config.toml
n_layer = 9
d_model = 128
n_head = 3
n_kv_head = 3
head_dim = 64
d_mlp = 512
vocab_size = 512
activation = "squared_relu"
norm = "rmsnorm"
norm_place = "pre"
norm_eps = 1e-06
positions = "rope"
rope_base = 13100.0
rope_fraction = 1.0
qk_norm = false
attn_scale = 0.125
bias = "none"
tie_embeddings = false
parallel_block = false
init = "normal"
init_std_qkv = 0.0355
init_std_o = 0.00684
init_std_up = 0.0355
init_std_down = 0.00419
optimizer = "adamw"
lr = 0.00215
beta1 = 0.9
beta2 = 0.99
weight_decay = 0.081
lr_head = 0.00843
grad_clip = 1.0
warmup_steps = 336
schedule = "wsd"
decay_fraction = 1.0
decay_shape = "linear"
final_lr_fraction = 0.1
batch_tokens = 16384
seq_len = 256
doc_mask = true
train_tokens = 147000000
steps = 8973
dataset = "wikipedia_en"
Each number is 500 + 40 x the weight over its row's rms, rounded and kept within 0 to 999. Layers, rows and columns count from 0. Numbers have three digits each. The size before them is the row's rms in percent of the matrix's.

# layer 4 attention key, 192x128, rms 0.0969, rows 182-191, columns 64-127
109:508547523522458507479464452471563482494512566560492500436517449503491491504456441462478525477509471459483516505516506504520538475523448442501523481479504472512551527492413541452568520490515464
081:540515499500481589465540498535557427439536537509521517579536492493510514509546506471564500448494525487445471565480616549508472502503511483547539542511452483517564490514530536529409487567481562
072:525537532523461527442521467503452506442515518486508544533486503467498484450538502490570528450498512448516479549499546503525506565487525476504547533499449471515520545509573524520451502541445550
092:441447558515525495531463507487522531500478523512447414441477479485527555491503490472451530456417535474502495559532494457481492478546485491536447481486591528409537459478490467480544468499527473
089:454513541523506443531469543462531561541475487552533477402468485537490484494501432513431485479478514492531519481532450452508542489500482494472480452488544514456459552495483421450562513480546443
106:506481507499533525398518533434489464553547552538504460456521403504535497382493487541470499468437552451433512576516498443599508521504529526525505438480521512519476485558482476509529472574496568
110:521510439542560570495545528598492455514497530509530402549460488510470542513441499455518516573488510535463507549464619482461536484549475512540514523490487541547530435503430530488523431506508521
106:504487473458536460541504487552517523505497442469466578512444493539473488552469475504483474488493454567539509472508424504509547502520540480489503484512418556468400522448499547549533523514512375
098:517456395527513394523510514496524511569498537472502444460523438507515505539466566500469478526511479552444519450481489543457461480531483503496480476494551511524468482524450499509508554559539492
106:482570475529491452506513519510429537546487482518507586570453498528469491436485578543496465477497460466561508415467422450505545553477544534452574483544524535529473501484524438524517488417469491
# layer 4 attention query, 192x128, rms 0.0963, rows 183-191, columns 64-127
083:538499512487471490466496455533530448487471554470527483523407451542564485471536501512600545543467474515510571509496518473605450543550560472600491533456429543537410566530503507493484527533529517
074:567515538528438535493497547464463427505545559454520511581479448486501433509514522451580515449500450500460523503490489519562475576512579431546484481432471531543457569590559540491515495558481532
094:478562455550493479502556501485524542460567496607468537530524504520449520510472505550461506455495591447483473451494515508417554519474460462419545534500507461506553423490508470462452500447517464
096:501568495502514543554603543433512532471508522544494476493459508551399526488446503493445493483557579530480483483499462567403522456480398511480475527540525512504576505457492481484439497491487470
112:525511485510449431490460496490522481461477469504456578527542403425497435480516499511467435461461502401470581455530457529525524493512537504537520452490512459523466549521522451529505513513448479
111:559470443450498496498441404549558468509434540457516505505466534543561465518524498491544475558463481497509512519457580488604453486494567485532503565489449497536455488490468506514439487488475511
106:504489481519544518487463481506396555565484495460532468435502547569508576545404446446488534511566512546550501521429488520479475457538444487455453450479459480470515487455460511529520475488552475
103:472487488471521500471428498503540564553463511501471462428524498452536520617525521508462450540495462493524505465499524464468505446534447524477509561552510492434503472540468511520544473446465516
108:544504544541511549480446505545473520598498521428524493500537515468475450545538503413469488447515483523506493571536525539518462527560515462483503502523554554458527509495443529501533432510506490
# layer 4 attention value, 192x128, rms 0.0758, rows 128-168, columns 64-127
091:530538504426509470508510559455532464542561401513462444484562435550473461493513513595528497551586530483509517443536464435489520528512511492477511459532461558487470572500510482478474545525504519
099:570507497473575506499509420479547498574567460495502481470598474466502516539511579421510455478471531547503492516525477539474470518474453432541513506436524536487464468508446501544457580497488451
102:444469532535495502483520544498490497525538517370459426497516468503398518496512515511501474473459436483482541476524521482400497581612541456588533419475519504516461513437452487498472465492408533
104:468532480520522511502535502499495505489462516524526477533400553554505504437504463534492520532480439575525508444509475434479505496496467512510514508560509477505502527494512479490604531480518449
081:486595543562451487490479469547492502476468426581575515466477523496451546522501435514417470540476547527465519518544556548476491552546537415501537512483448494488524534580501475540533530567461486
082:532571483523527520490471565514586481532530476474584460449574536554418522493476485477468536477550522503485430648502452498531462463487467417489509417492454491512482450510505465411493578511558481
099:563523537510486527510482472545532534508466577449506511438471563491555475533497552506497480510427508556505475482561527501483483461547549472475453559564437583465489489479468498505624424490442498
090:534511532430372560530511517562534515514495564483484496535487531434581493531476478462517545539520606418535486522476503589475477467475514456451461532476462501516518478517505483487498560531488479
083:506412490505445538471448568493482506480545446488547485514497550481484490492519543450496479549442552471463499527550415440480428466552552429498498535475438456463491493478550542537490525457450452
085:548477514540513529523470534425556470566455549476476467499541462522530473477468479516500495498451507417520533507581508535511470439530471464477487521454445539494469503443466490432478536562533509
086:459473505599530591519515472511610477551459456394498477482466493498487549497531498510499479515523469479491453596516523500501521527472466438523517451575531508551469544460527480417490541507538423
076:495476482435561510489545464543458505443440512477495554476458458478547555441507525502495477430564472512491524359457486500503505521461558568524524579538495437518468488530509525548487464474450475
088:504420524486559466486525472502510505501507496467449538498466459470521474526532553580532500475445413541502551537507527550456511535559499518483512534429473433537434480465482443480537468461447561
100:594434487477558512502513454558471491451472473411518526545532536428545461467505515522537486522484541441513443531539486591513502499470542519414506568435507499518513527486546470483447468466502465
090:418537518515563537495509511493495508533511551582465465520543490490450484523511513516476490501462463427483508519495460513438518479515521418596493521501613546486511526532567439483477534483564472
107:539477483426555542490522522460486448499522475510493550540443437544488536437525495523510471458562498469470517454561507485610511510489551588571525511589567456529516531581597454506424609507520485
096:514578491564437454514446494498511526492518518521516506492523566467521437557474504465479480546419519531502448506522515536440502424522472427440498534383519505517524461489475469503482421492457521
092:500424518449486482496490512561479453494471461473537458549429497445572481475470524507508512540495550504507482530531512525410484498516520427470501588484419556505475534476462504521549446501479479
095:533491486594507551496512508485533484467495454492508518516458531526553508485507502444521512463468440557486521444520460563488500496476457562459521572447526407480574463521512553567469462431441460
094:516540489488478453501474487462485570537510557570438470537549506528552468567461506468532515519447452511521538436478507516432444549475509497482462478391514526513484511539483553562436499496491531
098:514456513501517523504447511528500471449442518465444464469509429448542438479500512485516497533439539379513547475530540549444453469501540508511457555458522536500498484482473499465398462513477506
095:557489471522497500498491482522463544503501509495536567577408534523534502521459523549510508461504469511494543544423519514565495505475482547486537528430565511551481526480526473510543533564640456
086:487508508499498527490482528488498484530514490494499494530524451479490443478496524468496489480504438435482560473496482483503505545471498559463533585437474543413508509565497479562422510457541531
084:480482462587454541517455558544449506391447494535464452513560495520430465502486482512499517504505530487505560426447540454512465460538508571509504491499469533460538498544515519512546439536461523
105:512479519514429517503484576469498491526525480473553566538442496499483513480527485492500473441443538489489532480558451530510459518556463492491548507502543478530550599490603469504494515506500459
111:582474507417579505503497528450470519477527540537503527463528457502471474508502562498501455500498534495481450452605473471471477492489494491517468559521534572455470464527523529540419511515496502
095:491572512475525472515519507502476577497600507600553533503472518532476471553490523487474490415449497547503443435539512415494467511526443554479488520504527547467499447556494441503523551480475548
082:504483502575408580500482511577495475441475480502564515510448514447515471483475433535484493514510578471527485568505533556552511460505450433351493566493442527528496479537519524467546469523498438
079:494461476496620474481508536482471490456497533498524564492498482566434525491532497566477467439521564472471480529555441387588537462584512507554551510550540549519475544488520442508556489505527430
095:444575507492491519536536513535499536553519563431478466494510487590499475492516546524466508460477493538524458484506550470463494483474514552514487428551523550514420514525501410466518546498515493
081:535490495573471475463490503545529474500499496561540443600473516519541416529435499502494527509452459513550558613463506539402454542486531451408467488466489467553476506462468432498504523534547603
095:463451541528408480516482527587557516582554459505419434479579468460419476502512515504508543523424581487517553547475496553503472537574520463523470442478534574501445480498502460423551466516462516
087:496511502536498478483471456523449497444407497591504549487500544512567505469495500487480509474492457527502500545407547508536477507451551514447493525473519459495507508564481488438559457481497607
088:525491501491611525537499550517450505518553591372524483500514474557510508463500465469517470509448485480484481537549474536475506557484424540473494534426525491451487479505539483580362497451499503
094:543452536491471471472511483471512503467448518542450539523503491493493487520503555519515487503553483508515532463547532536484519466586517470460490510554483439510502521446531460534513422450429543
091:547432502485535470468505467446485492461519474541527492527535521451516493537517494473486488481528482479495473602458466528581552547444470500472490491439527469528562468488529517544472502497570552
096:490584470500481484532526469552456515486506529543541465507384559527528469541469573475499554493489448603498461514456534545475508466431486524479475477488580488496519455495502493538538474497555451
092:562536522458520550512511502498455525439515487449448561517518535486494461514512473612522471536619522448493480450492483528537491477512484471470510570552514514529545503562533486513444540500474430
093:413511500564474565468502479528491510410449488496580536528343558464477470520521471556487461513487528485494502471461579516524558486502471512512487580560475436500573532573526492477554510514465485
103:586494519460507503485502492511488535475440465481422529518538525442511501496519558539511470503519520523487539506549481564466520523523581460485512633513460503499462491560533462497529424470475547
087:476499454563419514527490572550487484496556474577577478521459543446449530494422477516469533481437533524532434553538472530507523481506478515454498521435508562526481441476498499469564529519525470
# layer 4 attention output (transposed), 192x128, rms 0.074, rows 128-167, columns 64-127
085:537463527548476557594470516468432516547540588471519516509534492439503441460534495463483522502460531499497482498531560452487497384517490467502519514476496493532486460462486513452464496472503517
092:484480444488472451491518471485507450363373598539490554456450519543490515434505434613492458489482453484536561529490492489523520480503481538510486433539453514502502519554575515528480500515465462
101:492511468501573500513595531496518510486495519555501526440535523529556494465422500505472509565514522494515488517464495486495506458438482461505454483510505491511500471484535505473488579501543586
101:458545454481546549541486525481525493531503486492514509526495439475500479502461529440492516507448514558453485493598488499489536533526574513521585464515510489556567521510513459482533462510462578
084:491403476458516451460492515526501485491485516502440475481554516442520555508534463461493467520475494475555529518475538524501509458501587561504571495641531506541534505503489533594543522448484495
081:480525514523518571593362534505510485443453486487499491529484457536539413488527534468470512487437488508519488433524526534470532438532507581513558503555516537432555578503505531563538475444503513
102:493506498453462472492491498414521503447486499557498485468434465514504486459527577477564513460450453528585535452509479554587487528512519526578466441439459461508586557528567448494444545515534514
092:551538502542557421445433491517503563471463478499478525423505531575475512511590566569592438475479497451533498516487492466488467498516492482487472524538487455497466597551495544481485472509515488
071:523559509512544475495507469428474531489571510469574528489471513537425515492575480475504468444475487532611554473429474523501491496504462463514422485479514514497515524504506475541420439530472501
080:533503455472519503547461518512487508454544496512558517444472522501517461496498616494546507507501476537425463448518462524525427489520497504506451498484511451450506526552496557470535471529568477
090:499504472449525492576482532533453481473453503489467449476609461511515366461423546466484517487509487472523466471540517465509499478447511546468548487468538504486520526547518544522553410506551525
078:461512576470494429455598425453488522513495485521459463520504516537454492538424501522520518463528541404524494542434515561464494519508473478498494562427516519581480496482567478458490492524436516
081:523500478516456517515508486509521554549432455549532496481527540571477472504431460530523559492525536479469541495489488553529472585467444487528445438488511536560558504499484480481428465507568385
091:532554538506473476418468470484508531546473516544502477513539446567539479480487495496534509431521499429506481510492478430526559500435508455526449519472423512519488535537491500511477369479492450
079:553438505487511484552541566507509483496493508525533522475479533508411484560545436472526510470580527486543583473540506442474508431547536541428445451473483467481471508507521542559556500579518454
112:494516513479484468577566467513471438473550485498490498556552496432456483500437498503440484458531545442518496515423523531433483452434536421464560546447525460558472447499498481468558473537466539
101:529404456499484502398460508509563498497447503493474540436482508462527554496604441539515476531466466549496524512525525523573545514519510525514500443604488517461514501521465554587481546479532444
088:508550536502536514474463507475471555544469504505537468491598507579455551484529493482492520473450510560556524477497454515560515561539522499518508480512481447497532515515546394445498403495543470
093:481462464476508460412556442495484469479574503486489502529433498576458551450450500481548430492529532522547525472447459577494515613509503468542452461491474578536555463466508459506460453508420531
103:494437481590506482450521508478527519466455519513549540476428512488463592485545448573563470533555527532493516558532482447534541536499443480479445460494447516519544447503467495530463567513490464
097:549425522450473447449524498539546496497560542477516524450508498488472551496568511494528475458583543520490478501497481511550424507479485499466407495487473438515487511570510536465520479587541467
093:509461492447516477476557534432494534532452473547465525466575461506504503468572442495502457484545497482510526397526548459447548498477529535442521518582459502464485515448467524519500485457501436
078:567461466535499480486478490492471493504592537506573483521484517607442528517514504496535483476463531526514473456463516543494522447563458504455415459518520519581487429368526504473470501492487488
077:539498523450516542479589509448494493552607520495555524455402485431552531475575533454546509532509547483471470442485518471474471466482483478502460485591495502497481505488504476499523566470514573
116:511408447473518441471559449527478409501566500559493516501574498423481530432520452489459462533513525433565542510408521509479517438449551493490532525553484491508508442520468493515514445506521509
110:492513509523442478541514451464543449450498571515497499518445496487468568527578466514477447440460483526520542519455491526499525407488498487515510499463476463520552460537533495563472602540495457
098:520505420534480555462468489445569430483473524531480533485439555438506588465548458562481498572473455513498568562467518547517508471489470506527514478566501503517560445519437478580495622506514498
081:565542513427552424458429479528496527566503477492437470435545517494505500554536565474500459466465465433462457468490512504464495480494582537536508527591525529449490589520473544551510419423513438
085:535449524415436520532531514517492451536539509535497509476540467404541453495488458415426573497474483495572518482473584517445517407477537480502553544536500449437523501491500496548520543524538529
092:543497405504538519538476517439580444490420527548494529444486464444547482460503528525537480541471473533519485494541527479510488475485513518442520526548491488554542497511540555518533575520539535
085:494498500521547535498432527490492545481502466533534484479514480603473535443572475483521490509565496511447514399554438527524570515565545546523565492567495582432556508483490513501480484453495430
092:571447452507540505549512491496459493557514527531504522441507497488572475448584462520543509530561514418528502483537451425529426450474467530485400506437472516477517552551503522481442469543578457
078:492491529471423509446464515537581518530464453459561435548527505521513513521478455483540591469565532545462476517526504580518501619538493526486511474475497492539567532491439466460489452502460441
082:529499462552493558482397438513563465454487529557539509536454482580490549524426548502496472509441508501514454493462489464475551445488464446518515523543436527602560417445529505526468579499555486
093:516539538459429462511526513468493484518584466474506507427448556534461465502503571479498504475485479489502530482490477588531444525498505474562475497364507536480461492496483547449384557541506527
092:470557517518461491487526504584448501445508493507496486565517512573469526518428406507456506457532479501472528481452458499484553481496530469510540521485497523421483447476429439484495474457476433
096:456452476521493497454497495474571492510416494505480515527495474520471542458569454511543440503490518555523570431574467491532565621544506542503522490579458537490556507488516459549481505508480527
084:550584461485481462506449504532558523547465549478482566487460484489544481521514563453485491471476486483478500586487565471447492449437527442562505477501439467537480534497484590552487517462465581
083:544518477426504472466545510496551460510533482501419500450502532419479507513530542481498462478524466487466495528497522495499452516430562461472557473556589482528394483471492528510580523462463500
095:557520542444391459534569479439515549518482569513484474472496485522491469495533464509556509438499524469530526527450528526508456500482537464524472422378484503554511542505569566484418483488448434